From a checkpoint of a small transformer trained on Wikipedia.
Architecture: LayerNorm before each block, biases.
Each number is 128 + 32 x the weight over its row's rms, rounded and kept within 0 to 255. Layers, rows and columns count from 0. The size above them is the row's rms in percent of the matrix's.

# layer 11 MLP up, 1536x384, rms 0.0855, rows 532-567, columns 288-383
size [108 122  95 100 102  99 109 104 109 104 107  94 104  97 101  95  96 106  99 104  94  98  93 101 106 102 102  99  94 103 101 102  95 108  97  96]
[[173 166 124 163 119  61  87  90 130  92 121 163  85 121  90 184  82 114 126 135 126 138 111 164  83 152 147  88 223 163 115 110  85 125 112 155 145 171 123 129 106 114 135  94  97  61 121 148 160 152 120 118  68 133 123 131 133  68 133 134 122 114 159 121 129 121 127 179 162 114  91 176  91 111 150 143 130  83 139 104  71  96 196 201  98 129  92 146 156 160  72 125  97 119 132  88]
 [144 127  73  80  95 157 119 123 111 103  93 136 142  49 156 131 116 138 156 118  97 104  76  69 147  97  92 148 134  86 177 156  90 155 138 123  83 126 148 121 160  82 137 148 156  96 182 179  87 161 124 131  87  75 162 120 185 113 106 122  87  40 177 100 110 145 118 148 139 107 166 106 111 115 157  90 164  34 115 105 152 121  74 167 147 140 134 124 170 129  96 144 176 120 100 131]
 [140 158 101 131  96  78 167 119 108 152 149  73 191 117  85 100 119 116 138 100  75 164 159 131 159 154 127 136 118  84 136 135 138 187 103  55 122 135 105  72 139 114 121 189  98 145  64 110 179 155 126 140  89 159 112  92  78 127 133 132 117 132 151 144  94 104 127 120  70 120 124 142 114 112  87  89 130 106 103  99 172 128 128 123 147 156 136  69 169 157 194  82 142 193 110  71]
 [ 78 160 153 134 100 102 137 118 114 116  49 148 146  74 124 125 159  97 150 149 192 181 134 152 190 130 171  87  94 166 143 130  63 123  84 139  73 173 127 154 164 139  80 148 150 130 129  74 118  83 165  69 140 169  81 111 103 143 121 162 178 113 134 112 138 132 152 127 102 144 149 142 147 191 128 125  87 128 108 101 108 127  91 161 153 141 119 144 122 119  58 129 145 123  95 161]
 [ 85 144 144 103  63 164 171 104  83 171 157 126 159 161 188 131  95 139 117 142  64 181 116 108 183 130 160 153  74 160 148 143 117 153 128 105 162 138 140 129  82 134 142 146 112 139 186 128 128 100  95 151 175 178  86 124 100 101  80 169 176  54 104  69 105 114  58 137 135 122 114  97 131 152  77  99  76 153  67 169 158 106 110 131 115 122 137  85  98  75 130 162 156 101 176 146]
 [132 123 170 128  76 176  97  60 112 136 136 134  92 134  76 102 109  82 111 132 170 169 165 171 142 121  96 128 124 164 149 161 117 167 134 120 129 189 143 122 148 218 107 129 138 103 142 114 114 104 165 120 161 103 121  99  87 150 122 145 128 117 119  45 128 140  84 145 134 154 144 126 147  66 128 164 141 136  92 118 135 145 144 152 216 148 114  88 137  45  96 136 119 117  93 148]
 [151 117 107 129 134 189 104 100 118 139 127 160 143 200 150 127 195 123 148 132 121 167  94 144 137 105  75  81 155 129 111 191 138 170 104  83 136 120  84 128 114 166 137 192 111  84 111 137  85 105 108 115  93 106 133 208  91 110 114  85 135 126 115 168 124 179 163 159  99 164 131 118 137 129 183 144  93 135 151 106 116 133 111 156 119 139 132 113 127 152 117  88 134 136 150  85]
 [122 140 102 119  92  78 128 134 160 164 115 144  98 107  61 147 140 119 105 143  95 159 171 107 121 118 131 127 137 124 144 102 130 114 115 188 151 134  93 141 137 157 111 153 164 144  85  94 118 118  93  84  92 119  58 115 104 103 124  63  87 166  92 126 131 104 166 142 154 131 114 148 116 114  92 122 109 158 131 149 116  59 135  96 149 133 177 110 110  97 122 151  91  90 114 138]
 [110  81 115 122 132  52 130 153 161 144 134  51 156  85  98 147 142 118  97 106 151 146 101  88 146 100 127 153 165 123 117  87 114 148  99 148 160  87 144 128  86 106 144 132 112  75 123 112 123 195  78 150 149  83  89 152 130 147 124 103 140  77  97 119 129 126 133 147  86 172  75 139 125 132 119 157 142 179 113  98 123  82 121 160 119 162  74 141 134 160  68 155 164 150  79 174]
 [105 111 154 124 100 124 116  96 129 129  92 130 128 151  81 118  89 146 138  95 114 182 116  96 131 170  81 167 170  94  73 123 128 151 131  68 158 193 162  88 108 117 119 115 115 194 148 136 177 121 165 145 119 136 114 157 142 134 149 105  99  69 166 107 157 117 116 101 115 129 155 150 118 150  98 127 155 153 119  63 217 112 164 142 102 116 201  66  99 115 152  61 175 188 156 122]
 [122 120 118  91 132 100 119 137 117 149 105 107 133 144 102 124 135 119 102 102 109 153 149 129  78 148 113 151 133 108  99 122  84 117 149 146 130 108 157 168 166 104  71 122  79 112 126  77  64 142 122 105 144  60  79 131 107 178 136 104 144 109 123 125 181 127  90 124 108 140 143 123 105 133 198  99 182 142 121  10 132  84  94 208 128 141 126 159 173 167 225 139 179 171 148 113]
 [112  78 144  72 133 181 114 126 146 145 118 110 101 114 182  83 150 125 140 137 144 124 106 115 141 133 136 124 123 153 172  85 131 123 113 123 125 115 127 132 127  94  99 133 134 117 122 137 140 116 153 120 156 105 102 102  29 148 143 134 160 120 150  86 168  90 108  70 129 196  70 134 128 135 132 137 114 138 123 116 120  64 125  96 112 121 126 137 164 106 112 114 130 122 123 200]
 [138 127 151 149 141 103 187 122 143 121 137  93 185  51  71 115  94 138  97 147 132 123 111 163 137 116 103 130 165 122  68 128  83 113 119 132 104 109 105 198 118 108 144  67 177 135 130 113 109 169 141  49  98 115 140 119 129 147 158 121  65 107 139 127 147 129 139  92 123  70 156 130 124 140 117  57 146 117  74 151 115 134 105  98 160 122 181  84 124 125 171 142 108 117  50 129]
 [112 165 109 184 104  88 171 133  92 127 112  82  96 169 145  56 116 166 121 152  80 150 118 145 123 137 145 106 159  94 102 137 103 141  62  98 112 146 135 155 164 164 115 142 181 168  98 198   8  97 134 145 183  70 134 137 166  88  82 167 156 126 130 127  78 151 130  91 159 110 159 102 147 160 136  99  69 180 148 163 107 111 138  98 173 125 147 104 164 102  96  80 124 165  70 130]
 [155 137 148  89 162 107  80 133 118 157 149  75 105 111  85 156 113 124 143 176 106 148 172 122 101 152  48 107 187 126 166 138  54 111 105 129 124  98 160 140 134 188  91 137 164 121 157 127  36 199 119 129 160 129 155  92 197 111 103  97 105 101 125 209 211 178 142 136 101 120 131 141 135 115 143  96 155 105 175 118 181 133 200  79 117  68 101  81 132 183 159 121 124 112 133 148]
 [169 137 109 135 146 105 127  90 132 151  96  58 151 153  85  96 154 155 142 149  96 141 137 114 100 174 138 224 133 100 146 113 108 124 142 127 113 139 139 177 116 139 114 177  94 145 131  77 137 157 138  91  22 137 128 137 146 124 128 122 116 144 118 125 128 157 109 150  95 117 134  77 107  99 152  97 127  95 171 183 117 130 107 144 150 113 120 138 136 131 142  95 191 105 146 130]
 [180 117 109  76  74 126 127 113 108  84 130 147 131  56 134  91 156 187 136 141 103 143 120  93 125 158 212 157 102 122  91 118 139 157 137 181 130 143 138  80  83 118 217 125  99 131 125 153 144  79 127 138 114 121 141 154 137  81 106 149 157 132 120  93 145 129 152  72 162 127 176 180 101 121 128 180 100 103 144 104  99 205 129 114 138 132 133 125  57 128 128 106 137 116 119 118]
 [ 84 159 108 157 150 197 217  73 168 160 120 148 120 122  59 133 100 115 139 146 115  87 144 167 156 138 132 118 124 124  85 173  81 100  99 192  94 202 126 137 119 135 213 104 105 154 100 112  96 138 122 117  71 115 128 136 164 128 135 133  87  96 197 116 176 207  63 113 125 100  84 124 136 122 116  93 122 120 188 130 145 138  77 100 136 115 144 148 103 130 125 106 126 138 135 132]
 [117 105  81 151  77 135 162 118 124 147 128  99 123 133  99 147 103 122 174 135 126 146 146 126 165 128 145  58 146 138 149 187  74 120 125 162 106  97  98 147  96 157 149 122 143 145 139 111 127 182 116 134  99 131 135 169 202 114 163 133  96 109 131 177 113 102 102 130 152 135 123 129 113 119 113 131  91 126  95 176  69 139 121 144 168 143 156 132 148  63 108 133  78 174 165  87]
 [ 99 114  81 109  71  53 130 127 163 147 134 132 114 131 143  96  85 167 108 188 140 146 155 117  87  50 131 137 122 141 119 144 103 136 167 132 103 142 138  92 157 130  72 138 135 109 119 155 132 113 130 130  89 150 108 206 148 118 140 114 143 105  92 141 135 100 160 139 115 108 154  48 129 120 170 145 182 157 120 118 220  85  45 122 109 130  68 115 123  64 175 113  39  80 152  79]
 [161 160 117 138 156 162 133 179 177 190 122 126 101 170 110  55 102 140  97 138 138 114 146 155 137  96 170 150 130 128 129 145 123 130 168 136 176 108  91 180 137 153 138 168 148 102 152 149 131 163 116 107 157 118 165 157 147  98 117  56 145 163 126 134 137  81 148 125 153 156 157 135 112 143 158  55  96 225 125 141 137 135 110 107 179 118 112 165 120 150 118  72 116 140 120  63]
 [149 120 139 150 189 154  92 170 111  96 125 154 132 121 173 111 130 136 106 116  89  94 147 162 147 143  67 183 160 117 104 126 169  94 143 198 176 136 103  75 124 116 116 136 117 122 145  90 200 162 102 147 121 134 131 107  67  87 111 153  92 118 205 121 122  79 105  56 116 136 131 123 110 115 105  86 174 152 171  85 133 138 132  91 178 187 158 142 158  65 139 122 165 172  77 116]
 [132 141  86 155 135 115 124  92 156 193 177 111 110  96 118 144  87 107 125  99  86 150 129 148 193  97 150 163 121 156 162 124 144  56 112 153 156 117 126 119 154  98 122  71 128 146 162 116 131 162 166 133 143 105  98 144 191  33 132 207 128 135  87 137 146 124 117 180 148 163 147 189 122 116  81 153 110 122 115 172 143  90 149 128 144 162  67 102 125 168 163 135 147 173 168 132]
 [ 94 136  71 184 141 124 133 109 154 115 190 153  93 206 188 140  86 143  90  87  83 106  80  80  86 133 107 123 137 143 112 137 133 130 138  98 174 169 143  55 139 141 104 144  96 126 145  69 169  90 137  98 131 141  99 152  89 129  92 131 127 160 112 134 121 143 138 127 100  64 149  98 160 118 156 121  98  96 100  96  56 104 154 118 140 124 158 163 123 124 115 122  80 148 147 162]
 [ 91 136 139 102 129 197 196  86 100 146 154 183 100 109 115 146 152 138 144 129 109 152 139  92 118 108 113  80 116  62 127 166 104  98 196 197 164 107 107 136 117 141  96 114  94 131 106 171 115 187 115 192 163 123  85 107  80 131  93 181 180 162 116 102 137 158 143 218 146 153 154 129 140 105  82 145  95  75 120  97 150  96 147 122 124 177 120  95 141  85  67 148 127 127 133 169]
 [163 104 108 124 109  57 149  32 153  91  37 113 160 133 130 186 155 136 171 182 132 149 132  92 195 119 133 131 201  37 134 126 160 111 157 104 187 114 158 137 166 170  95 102 146 124  63  96 128 171 153 115 119 135  89 143 162 155 134  85 160 130  78 161 126 149 126 107 151 148 159 101  86  14 152  97 138  93 147 100 161 103 179 161 145  82 134 140  95 174 173 120 105 122 159  92]
 [154  92 146 184  75 112 165 152 109 127 140 138 125 114  32 134  79 117 121 104 164 180 150  94 126 102 138 163 147 100 134 111 102 117 116 157 162  77 145 139 189 160 148 175 163 181 146 139 151 129 125 152 194 151  62  93 189  55  83 119 133 106  95 151 183  89 128  92  94 117 100 166 122 134  87  78 125 107  66 112 165  96 141 136 156 106 143 184 129 110 118 142 200 131 177 125]
 [ 65 123 131 131 148 100 158  81 158 126 112 153 145 143 124 167 107 165 108 172  99  79 117 142 127  97 159 136 134 172 154  76 155 171 116 119 187 101 117 164 151 118 177  94 147 199  94 138 157 116  83 138  98 120 143 182  82 107  89 105 109 141 151 149 141 148 161 167 166  97 152 128 154 139 108 143 168 152 108 122 157 132 163 128 126  44  65 133 119 125 141 136 120 133 129 105]
 [146 115 106 130 124 157 153  87 204 101 145  93 195  94  92 124 153 164 151 176 130 100 134 178 212 175 160 141 149 108 129 142  68  93 136 120 114 159  88 128 140 151 151 123 107 146 100 112 156  83 196 151 112 116 156 139 137 123 131 109 137 161 157  81 177  86 107  57 175 114 186 112 127 111 115 177 123 126 144 138 168  96  95 152 170 108  99 118 104 108 134 115  90 167  79 140]
 [ 55 156  95 135 168 138 161 111 134  94 121 132  74 105 161 197 123 100 118  78 122 116 181 118 120 154 129 165 104 125 158 106  97 136 133 160 220  86 136 210 142  95 158 127 179 111 162 116 221 163  93  95 114 146 137 128 157  99 123 103  89 148 198  82 170 100 172 141 110 141 141  99 106 125  51 128 126 143  97 180 154 148  56  70 151  72  75 119 188 129  68 148 110 122  94 175]
 [160  89  93 146  90 122 104 164  95 151 112 121 139 190 135  95 171 149 143  49 104 122  83 111 157  79 151  93 145  64 153 181 195  72 167 150 195 146  68 132 112  94 116  90 116 116 130 118 179 139  98 151 107 121 109  95 150 118 181 131 115 112 105 118 148 135 104 147 172 151 188 108 147 157 145 107 141 117 113 125 123 120 127  75 140 129 117 116 123 141 110 177 134 105 122 124]
 [128 158  89 152 129 142 170  98 133 101 121 191 132 132  56 133 152 153 119 168 124 107  85  70 163  77 129 146  82 139 161 141 119 155 113 135 138 121  77 100 154 126 156 152  87 108 188 114  84 122 138 131 127 147 153 106 113 117 118 146 149 180 155 114 128 129 124  82  81  86 103  36 144 180 107  81 143  60 117  62 153 109 105 118 131 129 110 161 145  98 101 146 100 117 145 168]
 [103 121 137  93 100  49 111 195  98 144 154 110 122 159 120 140 109 132 133 124  87 128 143 113  98 145 112 158 159 144 137  99  85 138  98  78 127 102 139 132 173 131 146 112 132 173 190 143 105 132 110 129 155  89 140 105  89 134 138 124  80 144 186 199 184  77 125 109 107 146 140  86 100  91 100 161 119 188 109 148 122 119 101 138 132 115 144 135 155 176 140 117 111 147 128  96]
 [149 142  98 113 107 127  68 161  35 201 151 111 196 163 123  88 126 125 148 131 138 167 108  98 157 127 141 149 179 137  84 125 111 150  56 120 168 121 103 142 134 110 123 136 180 122  87  99  51 129 106 192 168 108 110 166 166  84 140 156 136  94 158 122 163 158  82 152 136 163 118 156  28 130 122 101  88 120 116 113 147 175 157 101 145 138 100 167  98 112 147 131 148 159 163 131]
 [145 105 115 159 102 155 149 105  85 144 131 146 133 100 168  61 185 153 163  97 204 131 114  85 132  98 118  65 132 125 112 114 177 138 124 160 133 175 103 122  97 176 114 134 135  90 152 109 200 120  35 102 101 122 149 160 147 112  62 170 135  92 117 170 180 138 141 100 152 120  78 171 117 111 124 155 123 176 147 117 140 112 100 117 104 147 152 140 131 116  88 125 136  90 196 162]
 [132 116  94 108 123 138 161 135 156 176 120 116 138 118 110 127 177 104  99 106 123 106 134 126  63 120 122 120 124 131  37 115 125 140 147 181 152 117 149 124 125 153 144  87 138 155 148 154 103 170  95  72 138 132 162 164 141  75 113 158 190 153 140  95 107 179 100 104  87 144 109 154 145 200 112 191  36  53  96  85 174 132 163  95 144  92 190 101 137 129  95 130 181 110  78 117]]
# layer 11 MLP down (transposed), 1536x384, rms 0.0874, rows 532-567, columns 288-383
size [107 130  92 101 101 106 100  92 102 113 108  98 111  94 101  97  83 114  97  80  95  99  90  97 133  96 102 106  95 113 101  99  96  94  85 102]
[[102  80 128 183 122 153 101 121 101 122 125 124  91 116 117 120 148 112 142 173 117 124 129 140 121 129 179 118 119  94 128 126 126 145 108 129 111 136 131 156 119 174 121 126 132 121 109 132 159 171 102 117 125 124  95 147 103 108 142 129  91 238  88 171 135 115 122  97  93 114 160 174 132 162 159 109 152  69 127 134 108 132  91 144  64 197 139  98 127 146 104 145 180 193 115  70]
 [159 156 168 107  88 109 174  72  98  93 133 145  61 137 151 159 170 127 115 106 139 134 133 138 166  71 100 137 129 123 148 139 159  78 151  92 100 114 165 122 144 129 124 150 121 100  85  87  58 110 139 101 106  41 107 101 110 133 122 121 121 148 125  86 145 126 115 139 147 185  85 110 124 158 160  86  83  98 127 156 255 113 179 174 109 134 157 152  86 110 115 100 131  74 123 124]
 [161 150 120 124 112 121 112  76  89  94 125 111 121 167 167  94 122 107  80 100 186 150 112 167 121  97 170 110  93 130 131  77  78  34 125 132 123 142 165 159 116 149  98 175 132 126  97  99 137 137 114 143  96 115  98  94 107 139 176 134 179 137 174 136 139 105 126 161 196 150 104 149 126 156  96 161 133 127  98 117 123 132 134 136  56 154 179 126 139 131 135 147 102 132 128 117]
 [123  98 150 101 129 205  97 103 106  79 170 145  81 136 125 135  79 159 141  65 171 134 158 178 129 130 114 135 106 150 154 124 132  99 118 128 131 144 131 185  78 105 147 103  94 120 114  66  86  82 147 133 115  97 142 175 139 114  44  92 145 111 122 137  81 125 127  86 101 133 164 132 149 116 116 122 160 173 105 144 127 155 189 115 159 109 184 157 106  73 147 103  87 163 153 118]
 [181  77 152  87 138 162  81 104 138  99 107 112 107 113 134 144 149 135 150 200 152  59 116 129 160 210 249 150 159  93 112 130 134 108 151 142 178  86 154 107 112 123 156 163 142  99 127 177 135  50 143 188 172 161 149 129  83  94  90 189 108 141  43 199 144 104 119 142 110 118 146 162 149 123 125 161 147 115  63 128 151 159 136 123 127 132 140  97 102 126 146 129  90 136  98 136]
 [ 89 163 155 168 195 110 133 160 155 124 126 162  86 161 167  84 103 119 117 120 163 131 162 155 119 117  94 145 160 145 172 109 108  95  90 118 133 147 113 141  90  36 106 102 106 117 146  79 149 137  98 121 125 110  86 138 146 153  80 123 101  69  57 128 123 177 152  33 149  97 165  92 189 117 131 115 128 193  84 168 146 159 107 158  58 136 103 125 111  62  55 126 141 181 143 163]
 [155 143 146 122 141 117 104  90 168 119 133 108 121 155 139 171 109 125 164 164 141 150 138 179 146 161  99 163 167 214 129 169 129 144 137 152 123 110 102 104 139 148  73 128 168  81 102 133 144  84  96 131 116 119 134 149 137 125  94 114 162 115  79 102 110 120 153  96 149 147 136  82 117  87 184  90 136 160 159 145 131 125  27 106 111 120  87 170 142  89 124 128 122  89 112 150]
 [ 83 137 207 179 143 144 135 113  97 111 129  61 114 136 157 122 168 101 104 147 115 130 158 132 109  76  43 116  84 135 156  99 153 166  49 105  98  93 132 110 141 155  97 134  84  89 158 149 162 134 148 133  94 152  96 117 144 112 108 168  80 106 136 105 149  91 157 110 161 140 160 153 135 142  67 124 175 128 131 163 152 145 142 122 149 118 165 132  34  74 112 163 149 187 102 111]
 [102 122 138  92 103 107 119 140 107 128 128 120 139 135  90 163 125 146 147 144  95 170 100 187 169 159 167 194  89 116 125  87  84 124  62 125 170 135  89  86 166 106 167 105 135 114  86 115 150  94  83  96 130 102 129 109 128 104 116 105 138 126 124 158 144 157 161 134 126 113  88 139 112 114 119 138 157 154 125  99 107 126 141  61  78  93 116  99 188 148 148 121 122 201 138 162]
 [ 87  79 116 136 121 122 134  93 121 140 139 211 126 120  89 133 124 184 101  99 123 199  98  77 112 116 153 137 175 150 148  67  74 125 132 126 156 147 121 120 102 125 147  95 129  96 153 126 136  96 114 146 127 140 177  99 129 124 145 101 159 169  98 124 102 204  82  89 139 156 164 127  93 127 130 114  93 156 147 137  92 179 161  81 167  82 166 156 147 117  98 120 173  90 121  71]
 [116 129  96 116 134 164 152 110 100 138  57 123  74 138  77 131 157 113 102 131  88 123 154 177 138 161 147 148 151 122 103 141 126 118 105 127  76 113 193 104 167 104  92 118 116 125  75 114  93 143 131  91 187  86 102 120  97 126 160 143 161 131  99  98  91 129 125 102 164 124 199  97 118 131 134 126 119 131 121 110  96 203 131 166 108  72 162 101 186 141 128 134 124 163 142 116]
 [106 143 108 178  86 129  69 115  87 185 104 159 112 124 101 145 189 125 162  96 142 150 128 126  85  95 100 133  90 124 120  72 156 153 128 148 105 142  78 163 103 129 128 164  94  85 108 137  68 126  71 144 138  89 151 168  86  84 112 173 138 133 134 115 117 118 171 185  41 117 193 111 152 161  59 140 161  93 148 157 110 159 110 127 140 126 107 184  83 134  74  87 108 191 169 132]
 [152 137 139 145 163 179 124  41 112 173 138  59 114 183 105 112  89  99 102 143  78 155 134 157 121 129 111  64 120 159 121 100  78 137 118 113 172  85 152  75 110 117 115 175  93 153  55 110 103 152 148 136 111  83 132  56 109 129 135 183 153 133 103 142  96 140 136 121 162 126  67 141 115  96 113 149 142 115 131 148 196 107 143 138 158 168 150 139  99 116 170 100 117 152 130 118]
 [123 113 153 100  99 116 105  95  93 117 166 135  98 163  95 100 112  95 162 150 126  93 146 152 135 122 154 130  80 161 110 135 170 116 182  90 141 155 152 110 102 143 125 157 176 166 164  99 162 157 172  98 151  79 160 128 168 126 123 153 130 121 139 135 123 117 128 175 134 138 100  96 124 113 163 178 167 134  84 102 136 208 126 167  86 111  95  88 169 134 104 119 128 103  91 102]
 [143 153 153  77 109 130 115  96 162  69 105 141 171 141 128 109 190 162 104  99 131 100 121 157 137 130 193 142  92 136 137 119  85 151 183 146  94 108 160 176  58 138 136 167 136 113 104  90 137 111 116 118  65 175 177 161 204 121 125 132 187 131 131  96  83 109 136 123 173 111 113 133  81 117  95 163 137 145  46 145 140 142 114 130 109  87 136 132 118 129 123 117 146 115  89 132]
 [123 165  82 142 102 129 127 147  69 170 150 138  79 135 169  55 167 128 127 107 138 166 134 194 114 101 114 113 136 115 146 126 111 102 112 145  93 132 105 114  87 121 108  94 105 116 114 121  98  81 145 137 168 157  90 132 132 129  97 114 186  57 168 136  89 104 161 137 175 126  60 112 115  74 141 158 125 125 107 113 108 147  92 133 158 155 125 128  78 133 161 166 125 171 216  93]
 [150 111 144 153 204 138 145 157 123 167 134  95 123 129 145 192 118  36 111 121 129 121 136 173 141 134 117 141 141 146 142  99 136 164 141  93 124 108 109  89 154 126 134 124 146 163 138  97 146 166  67 135 117 109 162 114 118 109 122  61 114  93 102 125 103 175 180 170  83 116 149 105 127 109 102  99 143 122 146  97 106 136 151 134 160 126 115 162 103 157 142 133 128 154 114 129]
 [154  84 127 109  69 123 171 108 141 157 170 171 150 138 128 131 139 121 137  44  33 134 102 166 113 143  96 140 139 161 142 150 121 107 101 122 159 123 159  83 136 135 195 181 109 153  97  69 128 109  76 110  64  91 138  83  84 128 146 127  94 131 135 173 107 134 147 118 130 142 155 151 119  99 145  74 132 157 108 121 111 189 133 132 141 129 105 136 114 116 121 195 132  79 119 140]
 [100 143 147 155 201 190  46 113 128 134 145 199 143 156 189  99 114 118 121 221 123 161 110 120 157 226 149 118 142 131 169 140  95 109 140  97 146 175 140 114  97 129 147 178 149 129 141 141 202 128 160 138 131 148 124 140  89 110 116  64 122 122 168 161  62 152 118 157 128 126 100  79 118 103 130 123 151 107 135 101 104 145  90 128 149 108 120 103 137 171 170 173  57 161  89  92]
 [121 114 101  94 125  97  68 113 111 140 189 143 124 126 155 127 129 123 158 147 114 133 102 166 128 133  78 133  87 152 145 158 152 101 145 170 123  97 108 132 131 131 199 143 131 144 121 102 111  75 110  53 138 141 116 102 145 109  98 161 165 105  39 137 129 131 187 126 147 158 150 135 106 119 159 198 123 166 121  87 196 124 135 157  94 149 123  82  92  95 206 176  99 114 145 109]
 [103 180 138  95 182 124 152  91  94  97  47 116 186 127 144 143 188  87 140 158 130 170 135 110 155 171 169  98 219 101 141 158 132 110  91 107 151 109 182 135 139 107 101 108 127  37 173 106 119 173  92 128 107 145 162 108 120 113 108 199 116 124 149  71 113 141 169 105 115 138 113 103 122 123 132 183 171  97  62  82  84 133 125 115 186 141 149 101 157  85 156 204  35  72 116 138]
 [160 146 125 109 171 114 136 163 175 172 108  67  72 178 172 158  95 106 158 145 141 255 101 100 124 127   0 109  75  78 142 150 114 141  90 156 134 178  37 175 142 125 140 100 147 111 128 131  43 101  71  71 153 167 128 168  96 139 118 101 123 159 108 149 144 157 122 155 136 105 129 135 134  91 124 163 131 176  89 133   4 135 137 109  77 102 116 114 130  67 103 138 118 142 134 157]
 [126 163 145 215 161 174  99 135 111  91 137 129 173  89  81 128 102 130 178 162 205 152 122 155 123 146 136 127 127 147 100 128 149 153 143  87 124  83 105 187 148 135 138 107 139 128 110 128  92 111  56 131 148 157 140  75  97  97 168 134 116  91 116 107 154 109 109 118 116 117  92 105 102 126 125 135 137 144 117 116 108 163 110 140  83 137 171  86 151 126 119 124  81  66 108 105]
 [103 158 127 121  98  75 146 157  85 113 155 101 184 154  99 109 110  67 118 134 131 141  96 106 142 177 132 154 137 155 144 134 145  90 102 122 161 119 131 155 103 109 100 174 163 124 126 145  96 128 152 142 120 126 124 133 183 116  95  76 137  81 111  98 110 108  86 109 124 164  65 107 135 108  77 102 149 107 134 142 129 152  77 118 118 140 127 116 122  77  40 110 143 175 148 143]
 [187  83 123 103 139 178 131 117 163 171 123 135  72  96 147 129 156 113 134  93 142 181 110 153 146 121 203 120 136  85 146 117 101  88 126 161 138 194  61 121 142 101 113 108 131 112 114 142 178 230 136  74 143 127 112 137 126  97 119 122 111 130  67 110  89 144 151 111 122 148 197 153 148  86  10 111 128 107  86 188 119  90 102 107 158 100 118 115 108  92 182  72 135 105 115 130]
 [145 115 104 115 135 151 136 146 125 108  60  98 153 117 158 127 189 165 139  58 194 149 112 172 126  86 147 138 117 214 144 159 113 157 193 156 132 123  82 159 144 102 132 123 110  97 122  96 134  94 125 126 112 152 236 156 152  56 137 135  77 127 163 147  93 126 151 109  74 104  96 142 108 142 167 176 101 125 120 185 175 108 154 122 137 158 109 136 146 139 129 124 159 100 157 147]
 [154 150 146 160  83  80 125 113 109 140  96  58 190  84 153 107 138 103 116 102 102 149  94 104 115 104 208 150 119 123 164 156 146  93 159 150 111  96  82 138 163 122 150 105 114 173 144 141 136 152 142 182 128 115 110 153 152 163 106 177 129 139 153  97  72 150 122 126  77 129 123 111 123  42 170 174 101  58 112 183  77 124 131 116 148 102  77 121 104 131 160 115 103 101 127 132]
 [ 77 134 132 123 109  80  98 145 162 107 102 127  86 102 118 154 148  88 145  71 212  62 126 111 100 147 120  89 123  61 130 118  93 118 116 101  51 110 121 113  97 142  90  66 103 153  89 141 141 130  92 156 190  94 192 161 111 115 127 177 116 119 124 139 170 138 168 128  70 138  69 122 130 118 132 122 141 134 123 102 174 153 110 131  95 138 152 161 178 165 101 134 122 104 160 143]
 [ 93  90 170 154 158 127 102 195 151 135 166 126  79 167  77 134  73  89 123  64 126 113 103  94 102 154 136 150 164 122 120 129 150 133 131 107 119 128 137  93 108 108  92  86 160  86 164  83  78 149 125 112 142 150 111 143 158  97 138 111 102 104  72 135 131 156 140 130 121 143  80 121  77 172  68 128 142 145 127 118 129 132 123 142 165 151 130  99 178 135  81 102 142 137 153 117]
 [112 145 145 141 178 156 121 138  94 153 100 175 115  96 131  94 128 116 119 117 120  99  87  82 149 144 139 112 108 139 119  78 125 123 110  79 105 104 126 115  81 107  86  74 130 174  89  91 126 164 137 161 114 102 186 135 106 101 123  87  63 118 190 116 110 101 118 155  98 112 101 126 191 119  82 114 123 102 149 134 123 161 155 145  94  86 175 128  83 126 156  95 139 161 161 127]
 [102 146 138 161 111 106 200 139 120 143  48 107 135 132 109 114 124 122 107 102 118 179 100 122 200 145 165  86  77 127 148  90 121  93 118 149 116 189 102 132  86 137 194  91  56  87 134 154 102 169 104 139 123 148  88 138  75 134 108 104 163 167 141 155 142  73 137 125 154 130 111  93  99 145  93 121 111 145  93 151 146 195 151 184 122 102 109 109 120 122  32 147 109 144  92 117]
 [114 138 129 149 111 134 138 153 118 145 108 170 120  58 103 149 108 188  91 123 129 132  97 138 122 115 234 105 156 149 228 113  96 151 121 139 119 162 157 126 142 143 151 135 156  76  68 145 101 148 107 126  74 109 196 148 115 115 128 109 142 126  73 144 119 177 107 175  74 139 161 118 117  96 177 162 109 139 156 125 144 171 188  80 116 126 116 165 180 130  49 150 167  78 127 111]
 [147  94 139 146 167 123 159  95 163 137 121 100 137 120 175 104 148 113 171  64 125 165  92 137 134 194 126 174 154 174  83 164 167 120 163 108 100 112 156 164 126 103 146 135 160 149  93 106 128 107 150  89 105 153 128 188 170 146  90 152 170 106 128 113 168 134 129 135 141 126 127 112 140 133 131 122 153 100  92 127 174 119  88 135 135 127 127 140 185  69  76 177  99 152 143 173]
 [209 161 112 136 104 200  83 138 146 104 160 106 187 128 133 166 104 119 161 127  80 255 108 176 154 150 209 157 126 109 134 130 193  97  77 170 133 150 134 111 143 128 136 131 161 121 136 194 169  78  68 110 104 192  95 114 155 180 170 108  87 124 138 106 143 178 128 104 137 129 102 160 114 160 118 129 108 103 148 100  33  87 111 113  84  79  77 118 133 112 112 106 110 115 145  97]
 [ 98 123 140 104 145 148 201 143 184 167  82  57 106  86 140 139 111 149  86  96  59  26 156 129 175 123 118 142  98 150 143  82 133 120 134 123 137 143  89  84 154  81 128  82  96 162  91  88  42 143 116  98 169 121 115  97  86 140 102  89 102 137  75 126 119 128 119 166 101 139 176 119  69  88 135  54 129 107 109  96 145  87 127 101 171 149 122 114  79 173 101 147 110 154  78 182]
 [129 124 169 135 124 103 106 169 102 169 121  86  86 103 142 111  10 108 164 196 101 167 101 143 226  92 148 141 114 109 160 129 116 106 100 138  96 119 103 102 152 121  93  85 142 146 129 131  93 113 180 103 119 113  92 121 119  90 199 136 112 114 184 165 139 209  74 165 135 179  59 116  87  99 159 175  75 134 158 148 105  98 116 150 177 151 163 109 108 100 112 181 135  53 114  92]]